Part of a small language model's weights.
Size: 12 layers, MLP 1280 tanh GELU.
Each number is 500 + 50 x the weight over its row's rms, rounded and kept within 0 to 999. Layers, rows and columns count from 0. Numbers have three digits each. The size before them is the row's rms in percent of the matrix's.

# layer 7 MLP down (transposed), 1280x160, rms 0.09, rows 382-402, columns 0-159
097:486500484504487451492506476472487575563513479473489496543483546507449550463386531537543459485533449412503495449407464457491419518491504476533508502568601501518456598544550521578600489442508447514472533632432496402522395443455511545496438517619515529520548476597529481424449443495502503547542549477500473485511509516571515491508551539508530360520466523538516514464508459512520499421516413524466558417479540531602407472449406423549517515585431534492590538586502505425500564484573411
101:425540584516525424512460431534647588417530451525513548457536549450406366585499432448589601410493470455531472428545471438463556538448557464487531522521527494337509563499502508488509505568492445538474526613532482437530509521536475513490524564451451508531493531463512529597458434520521443496503497493453457567512516471465471469493478491537504515526498460474499559468512433444569568525423394546494513470476588543544520423493496498498472484435517502554514533565489600481493597441581480
090:444507562467500504515522519503397573531511546525514374533554540591508447543515453425494564540482479447478565548531471556503488547542442525322497560460469584527539510533516395580509536537496531569568500434522528508498490516475458582426510484497417468436470460554476446489436535410644504481522565468495488501442485575543494528440563440543440537512550498537512488473588456564430478552451520556488532491539505541444498408410464472454414489618436519455486543501546529453410497473538471
106:471456565410555376446408554449490480559485507453507465476456552484503452534581481506444515547576509582379569435490492498508503475601493601534475556537441499481516486635474542509463445535464512586445578511498480515611542578481518461544465506453474510474490504425527463529567505480437504488527472513472471498540493482497515557512610515380532492556523477402474516628492423475491488539503429519465566470599454617485487521425472513537472476482502509571463505470542489489397553433421452
088:482537515436565432459581419450478560497376411545489525511481508501456416542506511484555507498578514366491536545571444429381604479575515498527419482493495530487424494485518513532520586472502457444451451374532518466526509536507541445395534466493453492552482519437508412549517481430502469548497453474438508476517534475476520505578531520496499523594597415423478564541553545512488485545542578463553533580486621519528573464478525457435542537501543479444456524600481573503520523500416457
096:490541379531491448553534418514541614532450452492524520484615483486512521564486503481470579552476609571514473462455420503509477448452500430519508383464520557464497402577513421520474450501493494492543506453520459528540432506521636519486447487423440444487522491483547504490459472404556543532496475509468561510555540515575568514478613597480532559574527430481482528505432479528482589499561539419486402491472459609448445551462519528590491480521447462453441534473397499453501507427553510
119:531438477515597521543477461521541487481583471607511469530385593526536513563552483526419537519439385546393519510509529506500581538554488517437522564439429523515435575520490454566534435508476567575463476505427394486527504547506526448510501509500449495474507468520468467448457518502440451461536535521522454627537502427521567479528575503509452458531546509524575499459559470437485509514509512549482349566474525465514470486411570440498365550529541509457542502481610460501425534392435487
119:423515570458451503442461590433474514558453522440545393520382514526515443534502558496495410428414466498507409518492592481485529585431570446468501529544505588522395467445486574528559512425520493421517542468557538464444510536449411436489479562529482453507531614480471562563513509441463530569538463420531504483445526607501461537490477559512552448558529523476420533506581490445563591465565525557526512503502522486444542450414530583490433491408601504545496512462491464541512511456526531
089:574436506510452447501551525507456480409528465452497475529530501495388521540517497533546466484619492554493468503550453510455576435449441487536524513440495548487489470472538517536559511489443502556432463522496464451537590461438378477424497488486454571537432500482493492513408624525562514487486520438488523448468530546582537577418555509525439441446500545510455533505481476496479533631491626501561497476571615471527468504502378478497559531541549546514583394489522415581561508499371503
103:462455457417474455455573487504493519462583491444483491441532528510511470626479562555395455497556519422469510525403511554539395498553483400531478473455498475493498567437507510528578446473478491518569555523481477398434526618540544458524544502505497447477390428518487549519608449612522557522506512531545437543454442513461524543452521456488411572536472491517446581534516523470475591474469560457533536431430460539546516479478433591523457569478539557481498551575514473535484393534586429
096:506503528515561526433472476521471541470486492346498554592466460516474459534491441456487521507434627454546472544466596427556533507534528504440523427482584416509518403579532557579494444441455474558536588438549471557551477485520588510473430494417555582464556617513556437524440515496522583501463511591555440442454393525466522460499502587474504514447510449467454511552477477578472482556497583466451517491509496518496431535465560446579464483562483543460465510399482478474522546425466453
121:466545518504567524543351486511509490549578591495545487589558469511579462465526511634432519473548440583499492452478538440515469500501516415573525506509489459467435445540544569538475500435515423542522587535579539551472538472468563506436462517534500465505507533406566490464501512480446400508526486500547452429432448426501523349411455448432533459484398525522460493533487420457577541566573422508544490530419462406537563528461513522543501543509543497563536498520431518451531466476527578
100:465496569468553513442525468563497494443451540589358404507574478515512482549453504506484502465507427479470476505558473480485512471468459532480526503447470577479578517498553503553441506493497496549486553495486467479432517566554505507512593551463485529421466514383524524493455517502585404392479552620497520535426530483545460456506496430464509523504546430594517438476525491493433552577503518494524547528650433479471487401631498519507553550611438460512524404440497549617528441471454542
106:447519470445616498544547376451565495446488517490464562469471562464498598497388539525650557578405516561478535446540480552516585507376522580504491470523507509449426499473457532496504501538416461494439532514484466434409485503532407443511517597482538524466485481390496484547536415424530488492395473571481509475536495493515561506426448500597491474514577450508530506561538532516449550557571480520438472519540477505535501492445593580537448475509521438506507450555462558504490503535407550
089:432537524515449392462503461399585482493484514644499429439404466524495430501507529510491459449537558445505506537546519472550559486479496485540494524446428507553471420529539442552501461511476500449501564543519584499597528544446553511505489491508586545514494458592538520514441442507490512491547555509445597465558410467519368478536572492424506540433456536546530442438525434607457464486470589471518488556639463482534450475533406501488585496510439555527542498510468441492618536426468515
104:407430560374519507515510436481560475509440598511448540507429476553501470472487450463509476540543560529507417506538396506474459613434614394493532429438512491521491581537519514458494460557465513505493467538519440502486459487489450541535470541438473453587495463408576547502525429493573491569504536553535551433500495433489483458470540516482506524558468527560486584520518369487593526486414541553499525614563464450515432504588398540557403468547532459495466457529494559452508486554520575
082:541502492524507497606537528497451500485498530471504515477461375545477481518541486481423490529517580457366432516525457479536576564541497477500571595545530483415457573556596537474453537494574480467484501476551540565447507524559476547544530552490485543503598442443520447597569522452482517408538597489564564438491402444410597430456469561499421565443432498498522469440491483458580581492508510492506436529435433440531460518424460490467367486474472511535468578477502481437476522480499578
104:593472576500557532493472532512532516468495477447520505421511510526592587426450432526567488503534481587480487493474520539505524476394516556489504578484529587482518487422546474526498461506496429575474433514502456430481501374507448521574499461484525480512496573559502519525547502524525485567437503437516436507492520492473543582452368425518581433459508568406507551465497534465545450613470521517426457538565506482556464541483541508640399572362449502485498511450596453416503534411496500
094:526464467485494498434438551509492500447439500533515596531622415442460570488503484544552456485480518530451453558451439479447540475507543570511555453407472469488465530543471449500536503506432515500440485514464468453481525505555539620404564556433544559510518510560550448591538521493555525465445542525517446481523527493540507506451538442535365512489554410513474416556465437395441562475533567415486456446577486537489555493510471538554655424556599437454563551504537478480451486546403470
093:437414608480508471400491477468506528557379597538519492474467532435557470492541487465550491610504462491479572507401521393462474465471561478495564554545510455524532434454485512484545529579455548554508515410528545389507458504461441493547516551477455527492513535482488431448452453502458485525544469485493545531494405609569544599509470536426539521491344496542530471560481493544472476521574566474464503372581484557481494504489569503482601488461592550515548521462420493584511515495453510
097:523444590558531554504493538477538485543613580429528542434573556501450615450456521495447504512519524500450494412570536457518442546426465464515549473605533499531521517515554493528460524409389467527441422493464504505429497565572536400545513512455468514501444421487453509548417508433530499488482472459607554430443532466506487495507551477461504394528463514543447551475560551587498518537509488487493376421554496526504470494459520463582402503611463532596387481516530532475456541457493559
# layer 7 MLP up, 1280x160, rms 0.101, rows 383-402, columns 0-159
096:613459512498388506550549552560532405431488529471526506582432474507502463453445579546401409581504483533482453535395492560484484529366456481563483504477604538507456524455497472490556484568507483498396536489475446539510643560556557531442490452477508407412526500517501572523516509458485434479478433509611553482504501600439464476575555493509447459446488562473482456538553544477462485420531539470544468457450464522465564443579494524588478460479510472464427469445536521524538500488516591
095:492485505532517521547450418488442475576571584523538480418403600470547453502552474519563495524432486510469482540457456504367589523409494581496480574476511485462443510552446524483523554539524527439520577489458490441504565527525462474546444510523389471400515483448546486486601462481513525476428470551547473437468617484449468462531506565489491460492470524469446446516618481455579471516463484529509508495476469635574427531511511646506463460548467556539564449462471540514620447529448522
106:564488516530506550590438566493476496507496576520442540448526508464508430511464481525508555520490578451505519630527534510447443557440491656548429451503533504448558467445526529541481564504485527463571530658506437482484569460504405386573520445480460462507370613485503471437545479507437397524523473458473438474566586499512412503445484491515472464484454479497437533555487435511535455371440543484474518461508528556479516524527546531478444500436521527516401524550535499461545600479497503
090:546507521455438516461343556449443475505515549531628510573499570561605515494543525525527417509472547446499469457537557526444518493394434522565494472546440487486511495515496589424501495471505530510533545471409451534491472522496443456480493553531483434529472510480443490559502583550593473408529478619502544560407500554491480468480482474584425419556435512422528506541509435423517459531381583548461488477528537525444510444516432491557551488626460526451472547494510535598523470451530543
098:498542571483493527557422509510488508610565546546557463423413444437543525482443459477456508506527504507541490432614518504550501541407456554493546512457461478547542508531532549363585516552498550580550513454514531556509539494491403532495422445509380489402485481438492559559572501475486496489439474473595486473567465462583445531618507455567401493454444509511455494526496555544578471575463414597476484440524418497537421546516537470523438424507539533445516560542465479541565516447481498
105:578487536460592567549514482475485522544423432594467476451434479488587500452438552478448540568397417425471481553451488475541486454485534516488522595464500429488418667587478504510507474479441523549500543459494485516578482484420517443458472456421531472423518564610522507507418452531501516452463488453475541571561438562444464465540509406554505449492526544481509508493533365473500516516476527552516493468452526531545442445445557489501514549512632623444494512539535394482494478509525501
107:490585366536504517574402555396477522522539557602537527524535514452546481515496470446449458506489498602465457511543498530555461507503425583482502447594543536454469500498488557473439575448525538491577572530466437478604519406452433399523492522486493539451482520511502464468527496541507551471522538519503397595431513460468466425504541544454493560525543360584470503485578395489370518492471526549526484527490593535477542442476523465526419509514578523571436497476438521515442482528565473
091:503549404578563520528401522345487510551569532505515540596483476476570525540493482557388434464428540499518537439450498533597446490464556475505529457572499418545483501475451522388529505542527522430516474442490516526518441568453573537467469462518495495507519488451508529372470537489544467482480465496482532477500485533474447469521582442546516566594495514520477453503533526494456490407414420495568547471519434555554488431554495498543472481466477479568405641487477453512486379506613567
099:552549537445495474555489519572520538583453549585522460508436566432580489495404491560510475564487410502433530547522653516462538571471467611427474475434438550655486531514500542477533578424544480359490528534489588531518486523550443416467458517503530568436445538515432521465544532523408603469543507429480503450534569497450468513424453475469476381506504491465495506469511450390529518547483514545411483505526492485512433503521480498526452489480516477572546487413503516501562484491519474
100:532508474479527478481512531455584469496528436427510537576371515464484453397474555532558475527514579649490593539491538469474485542546449606534528587593618535471439491545511548501492510478522602510552413540480524538574543502529512376452508468520488523460456578521486487453509407577443479518464476571452393437483477465534550489569472484529502559449525449520506507488491518477488537446452505476506507495407489539513459480525481512542442456492608560453472527438439353457493478450594535
110:529478494533489599551493502426487451523533593480529535464352493416508458511504443486452404488466555507422506417553514533519489540437512526507478476466449573515535533488534530479489525510478591417605530581473459579468562444492474462510480469439424513519522487512486495512611466483504546404533549553378406505575528534524500498511487478466485464465544479468568520625609479522514611451511485537512493538410492542475451525501572518462503522527499517448380457412458484573571534505640542
102:554525452594506516433528517512488411541549469428627540471423547456463583474506497515494443506472559439464530548588562502550557552498525526592438462558409423528530468507440474475586483541531489484481425500439483596498510541470547540500429512528499506487580482529454508537488508535524494452533434511428326488581547563489455513491529555569541346494525451444486469549519500506536504381436477490465502523524578588610506453539461500531419495498496445449501565596469440491454498498520465
106:499461513522515553614503539437558431575518561525490468578538509497520566455471528503420518592444523609492494434486433574529409648501589477476507472535449340461551524538500503462403473423495532515512485493431472587529539640517546487505524491607498569495502638474507525491486452537465494556479534507455470497494511549461495404478516483451460456472411502553499568467497493475476494519537415561456518534460456469456486491492420428396472542551475521531406527499441444459525526482532490
102:500593523367476436508531523470543478471533472440484579496536589517482504536504431525529506529431515603382432496549490507427467594500526509493447439514534513542537619476537588486563507462531531459469434493536489484393509568539525498549425443565526493510477499470417477475520488524539516502559452430457434528484490499499502480454430450496444501528601461562539536544613459460531616419521442616453525449411509529447433447631414554528481424546536489439474434508519541516533490506478501
107:495503582571501505510391425510458525550488506558493472514515567470465384525451529557436523551498492619475548512512482438449488519464534506572478564512505534427396563525566478470430583438497528504532460525604501503526549522522603487516514496518434497542517516494536486474527500488460472468450531440384424484524599454453523459602501555483531544478455424567539499562565488482402512542498454468487412503506521570508542406432504477498437568494570422524399593461544399594538538454594485
073:506604492368513461462502534512509589601552471498450541560519519457589516548532538473604485543450445508515434563461515505531432547525469537527442420569491488577511440440535496508485527449475543466544611535525480443522464527430491538511486564514496483465384449568551517366509469530555546509519388482534545513452491537536391472516543477521444451482562429530446517500486424548443468496399441435511500486481575454423471524530585482506566542585593499504399471476476537546520474420491573
097:492595510409557494576517501435481497490473490530521411490495530506535476477508480595537482493447439471544534459572484521497514615434583514584435500504465535509539513531423545517451535503550568510428460566574504493497512460372524503620437552528523530460459520517521469456501552605495520418478507459446493542448471525510556440451546577476392513497500519546566563478589503467499471545508420461405459453359487528459350580520521509538454507495534545563475429414481517517592566541530467
103:534568571534498528480439518544505499598470563519559501502410489551619530464543582430486406536453401539450512563619564478526511490486489469424485433502414376516460539495495475521506433440480525493486531490475502503489501434484493386457496472479502503499543549473552454462473464509455555499570377497545498512531565655515524550538462473535496492465511448572512548527566471495536475502471456431499476451498513466419453509594498628497474639518559496438492495587535502454588508516400520
099:596495483591572593500453454523393443472580478410553482549438467478500509448451516541515404481546509554457462447555555521493470515476531511494523538557510521393482561552507460409515510564513511503581438521488368619539511539489494584488533420491494416452423514488471521514562532506530504407390582627477528474393494471469468489497541422516499512489616480511417496458521514551436525418475501444521506503540541566518510473513464510435481460469437475435445516452535447496500432543599528
099:580555494474496461510489505548553416462493556460477532455463463545591477459465568567523516515520531515468480513588471463457424497505529568436506504504535432518449518549474509534400450516477604469496524531515489552563506506410508611478381527530489456599532522570480600495594497518403482548514486631436460454487522517533515409482625559433477481451613411523497521503550531543421500480522528459484538502432548501438373510498539476418528518533459562435539467453441418575563508478480479